config = dict(
    d_model=64,
    optimizer='muon_variant',
    lr=0.00877,
    weight_decay=0.0,
    lr_head=0.0105,
    grad_clip=0.5,
    warmup_steps=0,
    schedule='wsd',
    decay_fraction=0.719,
    doc_mask=False,
    train_tokens=118600000,
    dataset='wikipedia_en',
)
Each number is 200 + 30 x the weight over its row's rms, rounded and kept within 0 to 999. Layers, rows and columns count from 0. The size before them is the row's rms in percent of the matrix's.

# layer 5 attention key, 64x64, rms 0.401, rows 0-63, columns 0-63
082,202,231,163,174,138,165,258,204,190,251,154,211,258,237,153,149,203,228,192,203,185,182,191,249,227,177,208,209,215,170,194,151,197,174,208,236,140,217,175,237,185,202,178,227,158,180,209,225,185,242,211,219,204,200,190,167,230,196,204,152,221,242,173,225
111,234,198,199,248,167,237,179,167,177,244,170,177,146,190,213,199,224,181,198,191,180,234,257,166,228,214,172,230,162,188,145,168,233,243,208,176,252,227,194,244,193,197,165,226,178,181,171,220,234,196,257,191,189,176,234,197,221,203,192,231,216,136,181,152
116,201,229,244,247,166,191,222,166,198,191,239,214,198,168,194,228,213,251,195,152,200,213,176,181,206,193,205,144,192,213,169,181,183,265,114,217,225,198,188,167,168,210,185,195,190,242,195,225,259,204,253,200,191,196,273,169,213,212,170,210,224,217,158,217
121,176,234,193,194,231,163,155,218,205,189,241,171,198,190,151,209,148,197,218,204,180,151,170,241,144,146,238,221,211,273,241,221,237,208,201,239,165,233,238,191,142,185,201,206,205,192,187,188,167,193,228,181,188,218,215,175,213,256,190,165,150,187,217,196
100,179,192,241,214,232,180,170,163,193,176,220,184,204,180,209,173,218,208,149,184,259,223,199,179,267,174,157,231,248,184,199,209,250,211,177,207,194,204,162,226,222,246,168,194,174,126,229,193,215,149,170,206,205,213,218,224,208,182,158,149,196,242,215,145
106,196,226,203,192,189,197,149,251,188,191,200,204,158,191,216,169,192,205,175,209,219,250,245,212,232,223,182,204,157,216,268,229,178,217,189,230,246,220,223,190,190,194,172,224,244,171,176,174,176,119,159,210,154,188,194,225,215,194,154,168,185,279,177,220
093,185,196,205,138,185,188,202,243,218,180,241,152,158,199,146,196,221,152,214,218,206,265,250,174,213,190,236,150,171,211,170,197,185,229,239,193,139,203,174,252,202,227,202,229,224,198,171,163,207,228,175,177,193,204,255,188,244,200,189,185,195,220,235,244
085,156,195,208,197,220,227,245,213,257,195,196,251,199,220,174,181,174,173,215,227,206,254,176,190,170,205,204,114,246,174,169,204,279,205,170,176,203,205,189,194,190,158,237,240,222,202,244,214,161,168,242,210,181,190,194,227,178,255,184,189,219,233,223,200
120,204,196,172,227,187,217,186,246,187,261,164,205,233,236,179,232,165,159,180,235,210,190,239,176,229,278,213,207,170,201,192,218,163,213,183,198,153,225,261,176,245,121,199,173,183,180,219,228,188,234,178,232,210,232,215,182,242,216,214,185,177,165,183,191
127,243,177,211,180,186,223,202,115,192,218,225,226,216,187,224,183,220,233,182,169,174,221,266,124,237,220,185,200,222,195,207,185,207,181,186,180,192,157,157,215,123,211,228,220,219,188,218,236,191,191,210,200,174,174,208,222,197,149,226,231,231,263,228,179
093,185,189,220,207,209,189,169,168,208,197,202,219,269,234,132,163,245,186,233,241,231,172,264,203,243,224,226,182,181,156,206,190,250,241,181,240,197,171,183,208,174,169,183,192,229,185,179,164,227,196,174,186,220,201,211,203,212,195,261,187,119,206,194,186
102,168,201,232,252,225,228,154,162,223,224,214,218,150,229,180,229,217,202,203,215,171,197,152,214,239,250,243,131,120,204,215,166,223,177,172,191,251,206,190,200,220,215,197,155,183,230,208,228,158,246,177,177,217,205,166,202,250,202,185,203,189,184,220,187
109,183,198,192,219,172,204,193,203,231,181,140,229,172,172,252,235,239,216,179,209,231,243,177,235,185,193,229,169,152,257,153,161,225,178,208,202,214,194,234,280,162,248,222,180,170,232,188,177,212,184,184,178,257,214,195,227,151,230,196,217,202,233,214,199
061,212,175,239,162,181,246,225,238,200,154,167,226,197,175,226,242,168,215,233,264,159,125,238,183,244,190,182,184,205,205,166,215,192,177,192,244,220,186,219,148,175,189,218,185,154,234,217,181,191,181,216,181,242,230,152,165,215,237,178,196,222,236,180,206
096,213,202,172,276,223,165,229,164,196,177,167,153,202,217,174,254,174,201,207,229,189,215,236,193,212,197,212,222,221,202,190,226,148,160,240,226,191,173,224,150,241,290,173,242,194,220,195,210,151,147,169,202,166,220,229,200,182,173,212,200,208,170,194,206
106,283,156,214,188,186,234,188,145,218,219,235,256,148,200,193,208,224,205,184,182,203,208,213,264,163,217,199,190,231,263,176,199,163,171,179,258,227,178,203,178,160,203,187,231,215,220,193,189,208,230,179,236,202,158,242,195,169,189,200,167,184,228,203,150
122,169,136,221,176,196,195,231,163,198,274,223,199,181,185,239,181,225,202,188,228,195,237,209,150,211,243,185,162,208,159,171,217,188,282,162,225,157,161,235,233,178,212,203,247,207,203,162,203,204,203,189,211,190,149,222,182,214,208,231,226,260,203,181,189
096,196,208,194,203,240,245,206,163,168,207,190,162,187,224,179,183,238,216,213,234,241,148,149,185,140,209,255,192,178,222,147,195,185,195,153,263,253,181,190,207,237,180,247,178,189,217,191,151,164,217,224,237,231,188,156,222,168,182,235,196,187,226,190,210
112,211,210,189,210,172,202,227,193,261,177,138,245,214,241,220,225,149,217,181,175,187,184,216,170,196,151,228,228,159,214,158,237,176,194,164,201,233,202,210,195,193,168,191,167,188,196,141,167,222,158,218,228,155,289,229,204,214,225,219,192,199,156,184,223
114,198,190,194,230,195,173,158,195,199,185,198,211,218,227,197,241,152,236,245,161,189,179,212,134,196,156,180,162,182,232,188,217,236,132,199,194,206,245,241,159,236,140,227,174,181,201,246,198,251,214,177,179,204,183,138,172,195,227,169,230,229,213,206,222
106,207,182,225,210,170,171,203,162,259,167,233,195,176,278,228,202,189,190,219,240,170,163,187,244,228,174,177,196,223,177,229,197,232,169,230,138,202,181,207,173,211,210,164,242,220,193,190,164,230,198,161,217,143,235,196,204,170,207,142,174,196,157,168,159
094,207,230,204,172,208,203,169,174,248,209,202,222,158,237,254,221,237,241,196,206,173,175,168,177,194,193,209,175,237,213,222,236,205,266,180,222,157,210,203,225,254,192,207,213,197,193,179,156,114,234,177,198,241,152,236,142,168,186,215,180,209,185,177,170
081,171,222,226,188,255,199,244,148,232,180,182,167,195,270,195,197,202,189,205,142,209,194,210,187,264,204,211,227,262,234,237,181,254,249,206,220,234,153,233,175,150,192,202,207,142,194,227,186,179,209,198,208,218,228,173,211,178,183,196,147,221,200,199,208
108,204,191,209,237,199,215,212,162,151,236,248,220,155,223,134,213,228,163,176,168,199,204,216,186,196,214,210,167,281,174,238,177,202,156,220,170,174,163,217,182,171,181,221,191,164,210,209,181,251,215,201,257,224,211,161,186,224,225,162,190,164,195,137,203
095,176,165,243,164,184,156,190,221,186,228,200,231,193,224,221,255,237,208,168,169,160,141,212,167,203,218,253,200,220,219,162,221,223,189,197,197,235,245,223,176,194,199,238,110,167,172,273,208,229,223,185,212,186,192,184,229,218,190,197,200,251,196,222,198
117,233,178,270,204,209,174,155,125,201,179,190,225,264,208,204,200,197,192,188,175,190,190,251,161,214,218,239,170,215,172,240,206,142,175,200,184,206,202,207,271,206,175,220,177,183,203,147,247,196,202,203,245,249,225,193,194,183,233,218,179,254,192,190,191
079,153,257,193,189,247,177,229,191,230,244,227,214,190,240,146,174,207,186,195,198,211,164,227,202,215,208,169,230,161,220,168,227,223,153,203,197,188,273,191,184,188,266,199,206,202,226,147,225,206,198,206,201,178,170,229,220,213,250,182,220,192,250,156,146
098,257,183,215,203,240,213,218,245,195,220,265,195,181,211,168,211,173,194,218,167,170,193,198,197,206,182,204,219,214,216,225,136,200,205,170,148,212,229,266,158,208,170,151,165,182,193,216,183,198,166,252,163,233,227,171,204,191,271,143,222,192,173,188,189
100,199,191,213,202,214,232,236,217,171,197,189,212,156,248,150,148,216,167,209,195,212,229,186,244,256,130,186,176,224,201,234,189,145,223,193,176,211,204,156,214,127,198,209,225,196,192,228,232,159,177,186,189,259,222,181,206,179,205,154,219,218,221,255,170
110,234,154,273,193,255,211,129,239,233,211,170,231,219,200,230,236,187,210,218,169,211,238,214,203,206,197,227,171,185,214,163,180,190,174,197,189,175,190,215,242,177,171,143,183,221,158,183,204,209,183,191,170,212,171,201,164,191,183,186,207,236,296,191,176
096,247,175,197,178,203,204,226,253,218,155,200,222,193,221,193,188,171,244,199,214,157,205,231,213,186,197,213,228,191,199,177,241,146,205,227,258,195,204,229,186,188,196,225,180,186,224,166,266,222,208,193,179,125,136,207,134,203,178,222,243,192,241,183,155
108,168,235,270,166,205,274,172,175,160,178,234,200,203,164,215,273,222,172,203,221,230,256,191,233,189,152,226,169,191,234,182,158,156,179,215,195,191,203,234,183,203,198,209,239,175,194,173,198,196,174,168,174,166,212,181,155,184,229,203,166,206,196,245,182
069,210,215,236,173,214,237,199,224,192,216,204,242,208,197,192,193,229,192,166,180,182,151,229,168,202,207,255,169,197,174,171,201,139,162,169,267,217,200,228,179,228,187,235,187,235,165,207,146,257,182,264,242,230,238,213,172,150,231,207,170,189,179,220,215
115,151,200,209,248,209,200,174,220,193,216,237,204,210,212,201,275,174,194,220,186,234,195,237,161,231,178,208,149,234,200,178,226,194,185,175,236,223,182,258,202,193,181,99,244,248,246,182,178,230,178,203,194,235,204,248,186,182,197,231,181,169,183,193,198
093,169,251,153,229,214,217,153,207,179,180,223,179,222,124,204,158,228,224,249,155,207,159,264,195,174,224,151,190,171,218,191,175,170,204,200,243,163,237,166,186,227,196,238,209,159,197,163,209,203,232,180,163,170,218,185,189,223,164,213,212,166,192,178,225
096,178,206,226,208,185,189,189,253,221,217,205,245,207,279,200,224,149,217,211,199,189,225,183,225,201,239,198,190,176,214,167,203,182,181,187,224,206,197,276,178,216,134,152,196,207,168,221,205,209,198,185,215,229,255,218,167,211,144,160,128,196,155,234,189
093,224,225,244,161,205,247,205,226,180,289,166,201,214,184,173,178,220,193,165,235,216,163,180,181,213,222,192,228,176,214,173,153,212,194,208,149,210,238,209,188,188,177,189,179,178,163,236,173,162,215,219,282,173,207,209,205,213,243,192,258,230,205,167,161
096,244,181,208,187,214,205,193,192,213,137,180,195,143,233,225,245,151,231,214,159,190,171,218,204,142,132,176,137,172,240,203,199,162,195,186,172,231,192,272,196,198,199,196,196,215,164,230,205,239,228,201,186,232,225,247,200,175,196,185,168,208,244,209,205
112,261,226,229,229,221,164,258,168,229,252,182,179,228,164,209,168,249,217,180,243,155,181,184,209,159,210,212,200,163,173,217,213,195,259,170,170,213,183,160,237,223,230,207,249,186,170,205,217,223,223,189,155,221,183,151,189,188,225,173,229,241,211,169,178
088,192,233,156,214,236,198,186,200,285,220,193,220,135,178,179,176,182,163,195,172,166,225,217,188,225,115,194,197,214,187,229,169,208,254,226,230,216,224,230,212,203,194,150,198,188,239,191,231,241,181,205,262,212,231,190,173,172,173,231,205,206,175,161,198
102,220,207,223,187,202,195,205,213,231,153,167,166,176,166,250,194,196,159,211,209,162,212,182,205,212,205,200,202,229,154,258,206,120,221,203,224,198,223,172,196,223,211,176,227,150,196,253,184,198,187,260,255,178,209,206,250,225,187,122,230,199,208,192,245
095,185,230,183,227,195,173,180,275,189,188,203,206,188,181,138,226,206,224,183,212,199,230,226,196,204,201,228,157,197,214,206,223,159,218,190,230,226,176,242,220,236,165,198,175,281,153,193,152,197,173,216,178,195,262,220,186,194,259,194,139,176,160,200,168
089,243,181,142,204,222,234,241,259,200,168,154,220,195,191,191,138,172,161,210,152,155,150,236,191,181,202,191,197,210,207,183,226,195,192,185,234,228,218,241,206,240,230,209,196,169,206,180,184,201,155,226,199,190,237,241,201,136,186,172,176,165,198,159,251
082,147,231,168,171,264,130,157,185,249,193,185,203,183,238,183,207,211,173,207,177,185,187,184,190,212,203,213,193,167,223,223,203,227,221,237,224,257,224,241,230,172,235,188,230,165,158,189,161,151,173,131,193,187,253,216,185,200,218,205,195,226,159,207,184
082,209,189,221,220,221,177,152,204,191,124,167,230,238,231,166,207,185,256,184,255,222,205,181,212,170,171,196,248,250,200,220,246,181,166,194,161,189,244,197,236,193,157,170,180,221,213,223,222,169,204,174,192,210,213,167,203,197,235,128,153,176,204,183,165
107,209,143,227,262,235,235,167,215,193,208,231,211,174,180,181,189,160,184,188,198,147,194,210,206,188,139,236,252,223,225,166,198,198,157,167,216,156,185,174,240,224,222,203,231,225,144,160,161,193,220,208,237,210,204,170,177,232,169,187,220,263,226,198,226
121,125,185,166,186,188,171,182,260,221,164,256,206,171,208,178,236,209,257,229,150,216,215,188,230,140,173,204,199,214,202,192,218,216,167,213,197,239,222,215,205,202,189,172,210,200,245,171,135,223,183,139,202,239,197,242,243,218,191,194,163,201,225,216,222
090,118,204,207,166,162,225,187,165,231,208,257,185,206,220,201,174,164,176,199,218,211,230,232,230,185,220,186,182,171,176,249,216,191,208,197,187,166,205,234,228,209,218,217,193,208,185,147,172,192,197,209,122,174,165,171,233,264,134,227,232,199,205,169,229
106,206,249,110,180,222,200,158,195,213,212,230,181,182,265,194,170,197,186,187,243,207,191,186,160,232,210,227,155,174,175,195,228,183,200,202,237,185,190,272,197,225,150,164,207,241,160,194,191,238,181,187,255,197,209,240,162,205,172,239,202,186,167,180,199
103,124,169,269,188,187,199,222,203,195,189,251,200,176,231,237,209,215,154,214,185,211,218,189,163,229,155,212,239,236,245,212,226,169,195,159,145,193,180,159,186,175,167,184,154,203,205,219,252,170,193,202,164,203,215,229,244,238,200,225,209,176,215,166,241
086,223,185,230,231,181,147,213,179,228,194,170,183,177,160,210,231,234,175,222,206,128,242,235,238,195,138,209,210,205,133,175,190,177,250,223,194,200,211,187,186,210,201,154,221,232,268,218,242,202,163,219,176,152,184,196,152,193,195,185,199,193,242,200,227
093,250,207,183,249,228,197,183,170,205,225,164,202,232,188,197,178,205,198,170,250,202,205,185,198,218,281,176,233,250,191,153,221,176,226,221,141,223,218,137,236,203,203,138,243,206,206,183,158,247,242,230,208,208,166,180,198,194,225,193,192,199,191,225,152
093,160,234,203,227,184,142,201,184,193,192,220,176,157,241,210,196,190,157,201,221,129,199,147,201,176,183,205,257,216,214,206,214,202,208,197,215,241,194,160,180,238,222,199,171,202,213,244,141,276,154,215,167,176,189,186,236,219,219,190,161,153,216,204,160
112,198,183,162,192,221,175,205,235,179,142,237,175,127,214,193,241,143,232,253,155,202,227,186,200,177,194,198,215,206,182,192,218,161,190,208,193,190,150,178,167,191,198,185,193,232,219,263,190,209,214,253,220,206,153,267,241,205,186,192,175,166,166,237,222
121,269,147,225,159,221,218,208,143,177,258,146,177,263,197,192,199,242,219,211,180,199,198,216,222,210,185,225,211,222,202,205,164,210,158,195,194,180,192,186,225,214,214,208,163,188,207,207,208,169,188,197,189,191,189,115,229,135,185,223,197,258,195,183,150
094,170,198,211,200,204,220,180,161,207,211,222,208,209,207,235,166,211,237,203,202,187,265,201,204,207,203,192,208,155,251,279,182,222,150,163,226,184,205,160,200,184,283,207,216,171,228,168,208,136,183,164,167,187,247,191,221,263,243,201,231,194,205,203,199
086,217,231,163,209,173,187,245,213,155,200,174,233,222,201,149,153,200,186,270,183,186,206,199,205,168,260,185,239,208,159,202,223,214,228,195,187,160,187,115,246,189,226,230,232,176,183,192,225,235,212,228,253,157,181,178,216,227,248,201,227,200,184,203,205
077,205,216,158,187,217,151,215,151,159,214,232,204,179,194,114,213,177,220,205,144,198,223,193,230,176,240,214,265,231,209,222,193,140,144,195,174,154,200,204,194,190,219,250,163,189,223,259,202,248,200,203,210,197,232,201,185,233,207,239,219,197,208,220,204
118,215,215,217,211,151,224,236,193,243,175,231,181,217,176,172,141,199,190,193,190,210,218,200,155,213,227,132,215,212,209,231,145,188,182,196,183,208,137,229,277,247,201,188,184,139,229,240,200,171,245,209,218,170,157,189,181,174,218,208,210,169,231,187,171
092,233,220,250,174,199,242,178,173,159,220,203,213,254,162,208,150,197,213,213,247,169,204,229,230,164,208,220,229,175,187,240,225,194,233,223,171,143,184,161,244,168,182,199,193,171,192,211,189,172,183,237,145,221,159,180,163,192,202,144,182,189,255,157,197
092,255,186,239,197,195,200,205,176,218,238,181,203,196,129,235,229,188,183,181,226,266,177,219,172,235,176,193,157,209,178,136,192,228,170,203,182,192,190,228,216,182,181,123,184,235,180,249,191,175,151,176,263,196,237,199,162,209,220,199,192,226,176,172,204
094,191,153,166,200,226,232,157,207,238,202,238,228,168,214,229,276,205,175,162,187,178,212,214,223,251,173,193,166,196,185,226,192,185,154,166,192,259,199,249,157,224,212,146,229,194,189,190,277,194,226,168,190,218,197,227,199,163,206,212,169,214,240,222,213
101,151,189,177,189,168,226,202,206,180,149,233,187,216,204,177,215,145,158,242,194,220,231,206,204,187,220,252,164,189,219,206,160,228,140,213,201,184,222,254,196,206,173,243,239,207,252,160,258,223,223,159,220,234,228,231,252,172,159,198,196,196,165,190,196
080,152,174,231,190,197,206,275,145,223,152,190,205,238,234,167,221,191,176,186,178,233,185,185,195,168,209,222,172,213,171,225,177,185,159,232,185,189,200,189,158,217,213,232,230,170,206,228,159,231,217,199,193,214,141,176,182,183,169,253,231,260,208,131,208